Each number is 128 + 32 x the weight over the matrix's rms, rounded and kept within 0 to 255. Layers, rows and columns count from 0. Numbers have three digits each.

# layer 3 MLP up, 768x192, rms 0.14, rows 186-202, columns 0-191
137119097151112101139136140112127114126111092071080181149110117122194078143139173099127118163122135162130124136092148152086158109094091177135126161128119130110162130161133124146116176123129126110197029111065135165165150072096173122146169199119129067138098057120124126137136116107138158196187096151086135142168148113138136110147121123042098106081163144098159144132172191116144121114105125163198080171181108119127084098167172127190161108088080145133108114156071108098130094100118161104118069041114101085150135141114146070061136109106128131125130145115127144165194186134129105120
122157124152138143070120106165149137129150109146141167091152120112125079115118156080134117140073093125102132109161104139068112113141147095149075113108144107127108082178133107200123195151125124177115123099144108161141160143110049122124079108134161139150100154124122130115144187137170115089093077105145075120144203132132128074110145183107154173099126151123142078101171093147060130071143149103157098113120117093140148126109139080128098135126156091120170106143156139120109158174127082101114127174093133106123119070111111143144093150136068138090148036129117178154147121204138142134
125153112181148133133135124062142055117082111114116119151056197122113097118122150130082159182183170145158069139117116179063169143088117135114116143114165140151112060122152131042167128042161136159157134084080100153064132130158104130103119101114084105113108121178068134167107143152129106161097101122093101121044169158142110086157134117204148084112126132104156206120162152161098119111111113108068108160159142120111137119094096126105117143140153116127221112123162110158123120127231095210178157090116091098126117101165122141158128113169114135097140136085096107136139134132145127134
122154097120136148130108109145094080097140158138149133093117117137137107046132099142128205112154130181164110089204123133127118104095107113150145127158098155187116103119179106091174221159176194116141150092150123043103201116096139092105152097162103119153139139123160107136120185112188093140150154141076109151118150161101087086116115113126085143119070156133164142110123105178168139098130119139147075122114139177187112073124151183129132098172125054191212105146090135133178115122134177071161160119110150113123100090119135139162124098163167086104090126119196119159095102143079172133
122138134145127228181071136092161142085123052083135130114122140133148086117128142111138138099121104109108106075131065130148133143161109089180128082129128155111179085145155127097181154118089103195113160126074117147135143142123151158114167115195088099155123113122176149096098154121141145193139104104113165117068117119064082181137125103139112141065098103181128157073123123130176139173058127154113106095134164102117172106156102045168128100122187118156160117105114140181143150069177094147173151116109182131125096127125104094095175142114120110139112146113097157118134193120188186156
175071149169137171123129144100161106100176149120162158134136078106168114125151139121088152143088187124152169120127160093116138096164081123143108127137144139056134124110168130094120082144117110145148090065125103131097112147100099163130149157161134095141172015126086065203139176094150135099153090136143102116112136137170114127127150116093135118103127172091084137219108162141082146163124128091158161143103076074120196108154138168140158140147122130077141078090123134153158121118169141141109069170135094115100091126113142140141097165111143117139145098137081148111129188125123119140
174129146140099129131117113119165120163170126136130193119150125087092126103145126156169177105147160112099155079142069132151106178133089225190154197138094123104132150143106107112130138045111116133143090120116149084140127085136164077079121133149078145133099200170166155152184141158080133124089159137123157151084069100104065073194139187132171184141133077116093061082135135149099092152116120123086066144152111107149163154133153126128144152145149107150209132120175078164142119184089176173105136114129071126155126100103158121144109170166178138127132109092159177189121099162105180126
210149133116106075107167174113132136140116157119109109183119116157110080098103100121133086146106091167106131055101131158087123171142149161109156162122104132169151167131122156111127149119167135093132156161127060086159108115138094131134145150135116092097142174086115128125077131165156136173168076115083117101090072118163123136084226121179112146091155106143115089083137147136083137062136094148143097181140145163114087122130066149128102126100092138122166084104157154158079068112168136117107190169152131159088159124121141143164165086100129140136106138185136183063076130164129103055
064158189122128121028089129078110090160198116143132156094120114157107066098190114095126079180108107104132167148170107123095066097139150104188163134068148139088177121080098112145159121137122094131173141171127159100111095150155080116122132082151164110136140146150096081131191117150156152082108165085162147196151102094105155104194137113137083151087101136165116122175119119191143133069132129111169115110133149129089126106099121161168105135111126199152077091131116077116108122134052161134105163141176138158146138137147079173117148151088193101084108153178151113208112182128162172125
159144114099124141161110125132129171178124084156186112079078089134150145141118165126109122180095145110130103131123109157074128143127170166132180144124138130093149136053140129094140136156119107109093106167117181074146159101137126083121094144181082134160176172159115120174113155178126164221166168114099113122150139091163152143109181116134130154136121111136174146131074186165068078103118123135156137214150122135093101117147127125183073112134109104071089119119104152114120091129142128158105171166140125148105101163104119124164143162063146104110115197123105127195075123104104142147
127082161119053178091155165068144121131147103153097158115094066202142199122155162103128119166088130134136066141143102130126120146137100105099087122069188149125116129163108048085147165124108147135092156145158100111123164181162104071098113165157086174100124129118171158128135097139115152103143169143116098125115089160157107117089160170127103116112159128106080125111097095145102136187117108124085153097120046075087152126119092109134068129092170122081088179187122129179166155129181140178096119100131136115163143110117090125177080202102126068150107119136097166173158080124158169154
073166166123091114155085127159135089116155115168160159151156166042170113113097140184133146126102109112134092074128086000190181117123088122135125142115135104134085149102157156105130131138109121128109113162195085133115122090097127163117165115131152102118153178179126081134082090155161109080146162150181200172137099106153166142154132114157128150143125123130140238137092124121141071067105191146110087063177127092162185160157126089147118140096150090114133107101117123141098150131136101172135112100099154153240139103111107181127099132130102139173114211139081136105127148136127163078
123128146151158163159082106170155132133103138088146211140104136061116099142084143145123154213141118112195112104129083145103103140099136081046122175152138139159073102143153160169156113159118152168096085114141161190120158097096136102103159127187150136133157079100123108082146150104121115149133105088114123118125132121117163115061138093113128141139137168125206132130160128132071112172122105178090118149117066156161096106085117121150096101165078144095126133095140139176121144128122126137134116129118142166214153077144182122123125090106120124136067128102152114077208142163080091121
063123126127155106148101096125116100165127120077085130102092113107140131157142078166113127162099141129135090079169126144120075141128179105153150135139152118138148113098150171133129138191150144087143091123105144132109100151093100061145158164151158149166114096172088126104068115198094149113130132118123101190057145101089133123120129192138164121161165124105184138128129149066143095086128092119134122166132152108069070188102111166092090156149150138127156112091120137119132098169142153179085111089092100104161127082113146096088101113170116109125144116087105173143145137112125107096
105036133172146133116041173138147110135123137113128161118107088112122197144121144149192120099113106190139090131115120105149129171155164098119131083134096149151159148113126132161068128162083095134139156109154186141218096120145146126107129098128136143069131048121133117142118122086138133190146118106156115114152190131086143099113147130154129130094167113074087147127100105141135110151119106154069072105144077103118141107113160084117125133154145139107097109131099080099116177101141106124053105121173098136154133126123166124220160144105152122152131149110094148110149142120122110144
078142149138125106118076119136136108117159140131154119155045195077137074090144118135114099182176112133131107104177126090146126119159129153145112141069108152148152145170142174129117157110131156152147159093068177179146104112098141126112134149117107150110091186109169137050170134181118158150126155108169098131172125117192096093126096094125070083067075042137128153109067081131103121168111117174099187105133189112101116082097086119165174141079110080158144153092112118116099114167167120144134128158175129112102174209150082118160146091090119144106148167107103095123100130184138094117
117086089097106148015091136147118126114166116154068136156150088141119162111097162170102201095105201168135134122155153124092112165106127133051131144113148106096171124126119158156109115159091148123113153127182148117127072115082095173101145162165173162144154169075108073155097156127146130139108161120093118159136159098112148139121158162085118114143097150045123149120132098156110144125147130108158149138123137104140070092150105098114093150127167164166067153110135033098134160152111091148167180152094198115160120104082064131125104091160102091136083089122137157089102121069103131144
# layer 3 MLP down (transposed), 768x192, rms 0.104, rows 186-202, columns 0-191
127102224140107121106139126137119135140128096184161023129120139141123137127089099098104118097160115106087171141106171147168141096139116074135125097138144124097102162094172145172155117149121153054133133137160166123132109120026172044074120141129148119090135099128132138115151128166098172103068089112059109177147140100056106200125171119148123149115128154102096149170137041143163114123109135134048150113207099168113134084176134104168069122145121154201204167151147172175130119104181103124126164126161166078118137153146157112119099165154142082097202114138040069120107150123073189138
147117137172133128109066092095149131116191134123080143105153122130125127095083080152147117131136148111123119157129161122215122115209163162114130113063152125149124121112047137119168079073099135159147109146158110108114151154110108123190119089139154097153098135111197083122158130097119120134185176156091134183163135141135115152122131095081111095136147108160127086119114070168146168145174086130171144142114132144213156113126146104102145125133124173116131097077134155084140156115123106141132136094109111125134137126146106117060044133098153123149128129181157112146104150158139128178
149110107131129129116129121118132143120129123123090114153109133132116127128183130117184089127155096108162140096121194126126092132095119134099078168140118114084127118094182132101143139097155086080175110130140113146145171190130100191159130082070121183108141118085156101096122163116102161085122121099084110078198111093194189088147142137064102171144138153091085096141148156123205085132145224089096162156081205197115121086187092113116122140106104140048145175134166093161113152153077146152113136084091146179109103132119161156103145217144102150117170124146114133123163159146138113163
148102152098172159097160083062126157120122150063148056122142135160108183129202110120141141161137145132103141178124141143158196111136110077123104212101146113080111147127148180131176105159105132153123075125140125153118102161130141095132131130101150114136118105128152120140117112156146162124117150082166183117089106135113105118187136119091169107069128116118147144073177077113123089046124116143118095155082160134013117078157142112132131115126142206108091131133162072092149125212111132109127141084150132137088145095188197186142077151101148146139123126103147116142105126179163121130
124144152146129156094068144134167094129131143120148073146162095145112107119111131131109160059165147113105103144145120173075081164133155162139102135108114054077145125081115150073124101199137164131150053046076151173079142090190156111130131125127162134117138122090152120181101154160166058118152149085122110180104178089139122116136131170133135126179136070144149116139079159082129091152177062112146112137229111122082149054126142109086056117133090144099200139198121109126105156141084136159120149156129144132099109184152219128140106152126158086156166109121134112160088073165105155118
149160121108123120117211141116133122169115110128133119183076109133102190159092122075130110103141086144071176037141099137136131127169186152147137119179079157160091142193149167171115154183136149125105125134104206136091145107111064074115136123126102154160156104138166135151137118103096129150078121114084106102145184097129119131180138107102135076114163118154120145155128089082109158119142148122101156106113140165119154100088133108105136161118105206104122107068152116115153125097155155118102152106115110156148123138113161141152086094199139091112201144136158143093197072138107113149
149114132091077184096159157115034109155121190101156152142177123076143119140129104074135157190118175142124112132085132068101093100148172114141106151065186145111073103122147107116151121138111109124142152125118121172177108181102145174148111148122145140104145120102088032137081137121132186121124096223091056106134176105110152158159144163133091160156150174072167090098156124080112122119117089122092147142063179105098142170089114086172107133100089088111125150117079092131074105135086105053075112152173144091146124133119138115121134197146139148123098055140172143120119152065097136138
127145091190106078143138081153113112165169126147113112085104106146134133167119175143107203114167204086124128152129140169093144073107131208091157097137084116108123146107129209129085142151089138125069132154113156152165105121097161101087123098157113132124096117141119142101154114160112161135109139154152125123149054095151087111121110157115135125111140181175183147105112205186138161207196148184173116125157113092119118101122116108118167115137225090102183153132143125110142142135105165123145105109062132109084123149084169125128125160112146106087118137121133081135071135138100134125
145139110102121109119117131157179088159123205068063122077093143106113140172134143045110176164126170205091120117187108203102128104143187146120100106181130144180142104145103103202106098084102093091076100125160182131131091108116123137105138167125162076075188118161166156145117080154139117120091100127194109144116118083185151147135098164121169128138131098148112149156180100148153179159157140174122132103125111120178155130159114141141131108108076083186115128120153127150115151086182191168150209146107121122107085149132143113159158155125109182151153173096092177086067122091192113160
114136139104133105119086148122119085108167168158105121112148097180131077119164176166081089098113099134144130163078149127128127132114083135122073112120190170102086134092084097081091136179084130098139086121148130140176093190154141128137139083134174150151085152095095083095099095178197110134115118184196123063159096076162155117134129102135103102149137155124114153144035128117123110117139102099166119097137183178102154148149089143108157166095153106149178120145101098144161073144126072140099095166183081124135130170117177091113084101154166168123116118142133099092122128105144147123
172118154100180182150123149166079128158160171053180131149125129126161095103151106114109127144037084120126083143146205145119146116137113058117095096133172084174088108133082132140180125107181087166118109070115122112127121153103128123112112095085125152156116110170121104069172155075094134169114076162166122120107177141133107117087100065144167161164080123081172114127082109159156156111104186132139206107143125029098087121147255125069125107095072131174108121118109144133134106137158169093155112142143118152137113171114199212159165102145117172094147118150184125095124185084134126090
098111112103120140113141131096106113136086096154174148161145077097117097145102145144178090126162161159151137184208088143155110093103081134127072085098159162125091230176097100135104180238118128155117101075068189130179153153218164108125207153101121094091119188197120098114138146115125103136101100127126169152162161074118160109098112140188125154115130130149171104147147073222118219111078169106124127093123135091106073163109120097131135150119145115160098132159135151148151187126165163115134134120108188098112057114172094139181107110155133110115169178118071081130114166094141131121
113114140125074071127092143153165123162142129108148132129165126117135098164142107097143087077103154157138106087103079102118165080107117169096092127140161055162122072154136102192133177133160171107116118145061163070134228063106153119126186179163119132155152182097127141141099132151140122165072126058095179133152136106113099073157121156162082155089164145102164116161142055092197093213148202174157107118099102095148125131206156155123147113063121138140110118070186125125128163139112146190067096124169115087142147124149112133139205166132143125150150137092141107151109116091116142081
095140156123122149157114167094193146114135156120141125111174125111161130095099123118162176149127117122136105114140139069120139090107117104106106165142132059117100179136148165128109155142121120120195115137129197107136123135129153125030122126142114092153127079120151111154115160142167132135156148103188149142144102119144148170136118142142138116112148166114124237134100145100145167113132098145082082092106161147111125180180138148133150106095165125121141060109119082144151126069133045207140103163118113080137143152100104113163127139112158130120111114180175111181153184089124097103
084097117095116160088136123108128171154103074148141124125124110132130149088055144099139084123139145084170100120148160113073139118169127104092085148132129136116133118089085090163098173173136133127107135169125116123096138123165085225176132124161130099116125162081131089088130157173159148109112183108090094095158074116142123126160103134147190095080121129167145086000113176144130124160128123105101137152088137164171147170148174166080034103178122127130134112103120158121152118165161070156111165132143149042129124113119107095097135152157110147148139109109175098097132128152097132081
144145094129129164133091120130121146157076138116124154209169079124170135170145155096127133151053125131161150056109181096082114111091134133096120090199142093144096146129128091104111100110099126113096143102084151126153117147082119153133137144164113088129123105134134164136138124103123142082114172126138149115131148071166114142075152111219161133166120070111122098185171131156094167100062181095141117099070134173122124086167230103084095115143115070129123185078151126174139078141132086120119127116084154170119142107067165146130087114106128182138095136185133135141151115154126126151
116121098178132058221152043160160044098117114107175101115166157088115086135156112149082111139112122142120131118144131091165149144142157082137110123145151115079165182141182106075152110123118164122132092080107088133101133176171121157130154115136099125115114172163178096082155097125117129123170115124143102135109107150105141111123140101112152160141146120130143117177092083092158119124153126107145157098162091101082102118047090143161124125130206156073118144139196190135176135150182067083124150131120152134134085114117112141176131104151147148134116118183123136131145115183113135121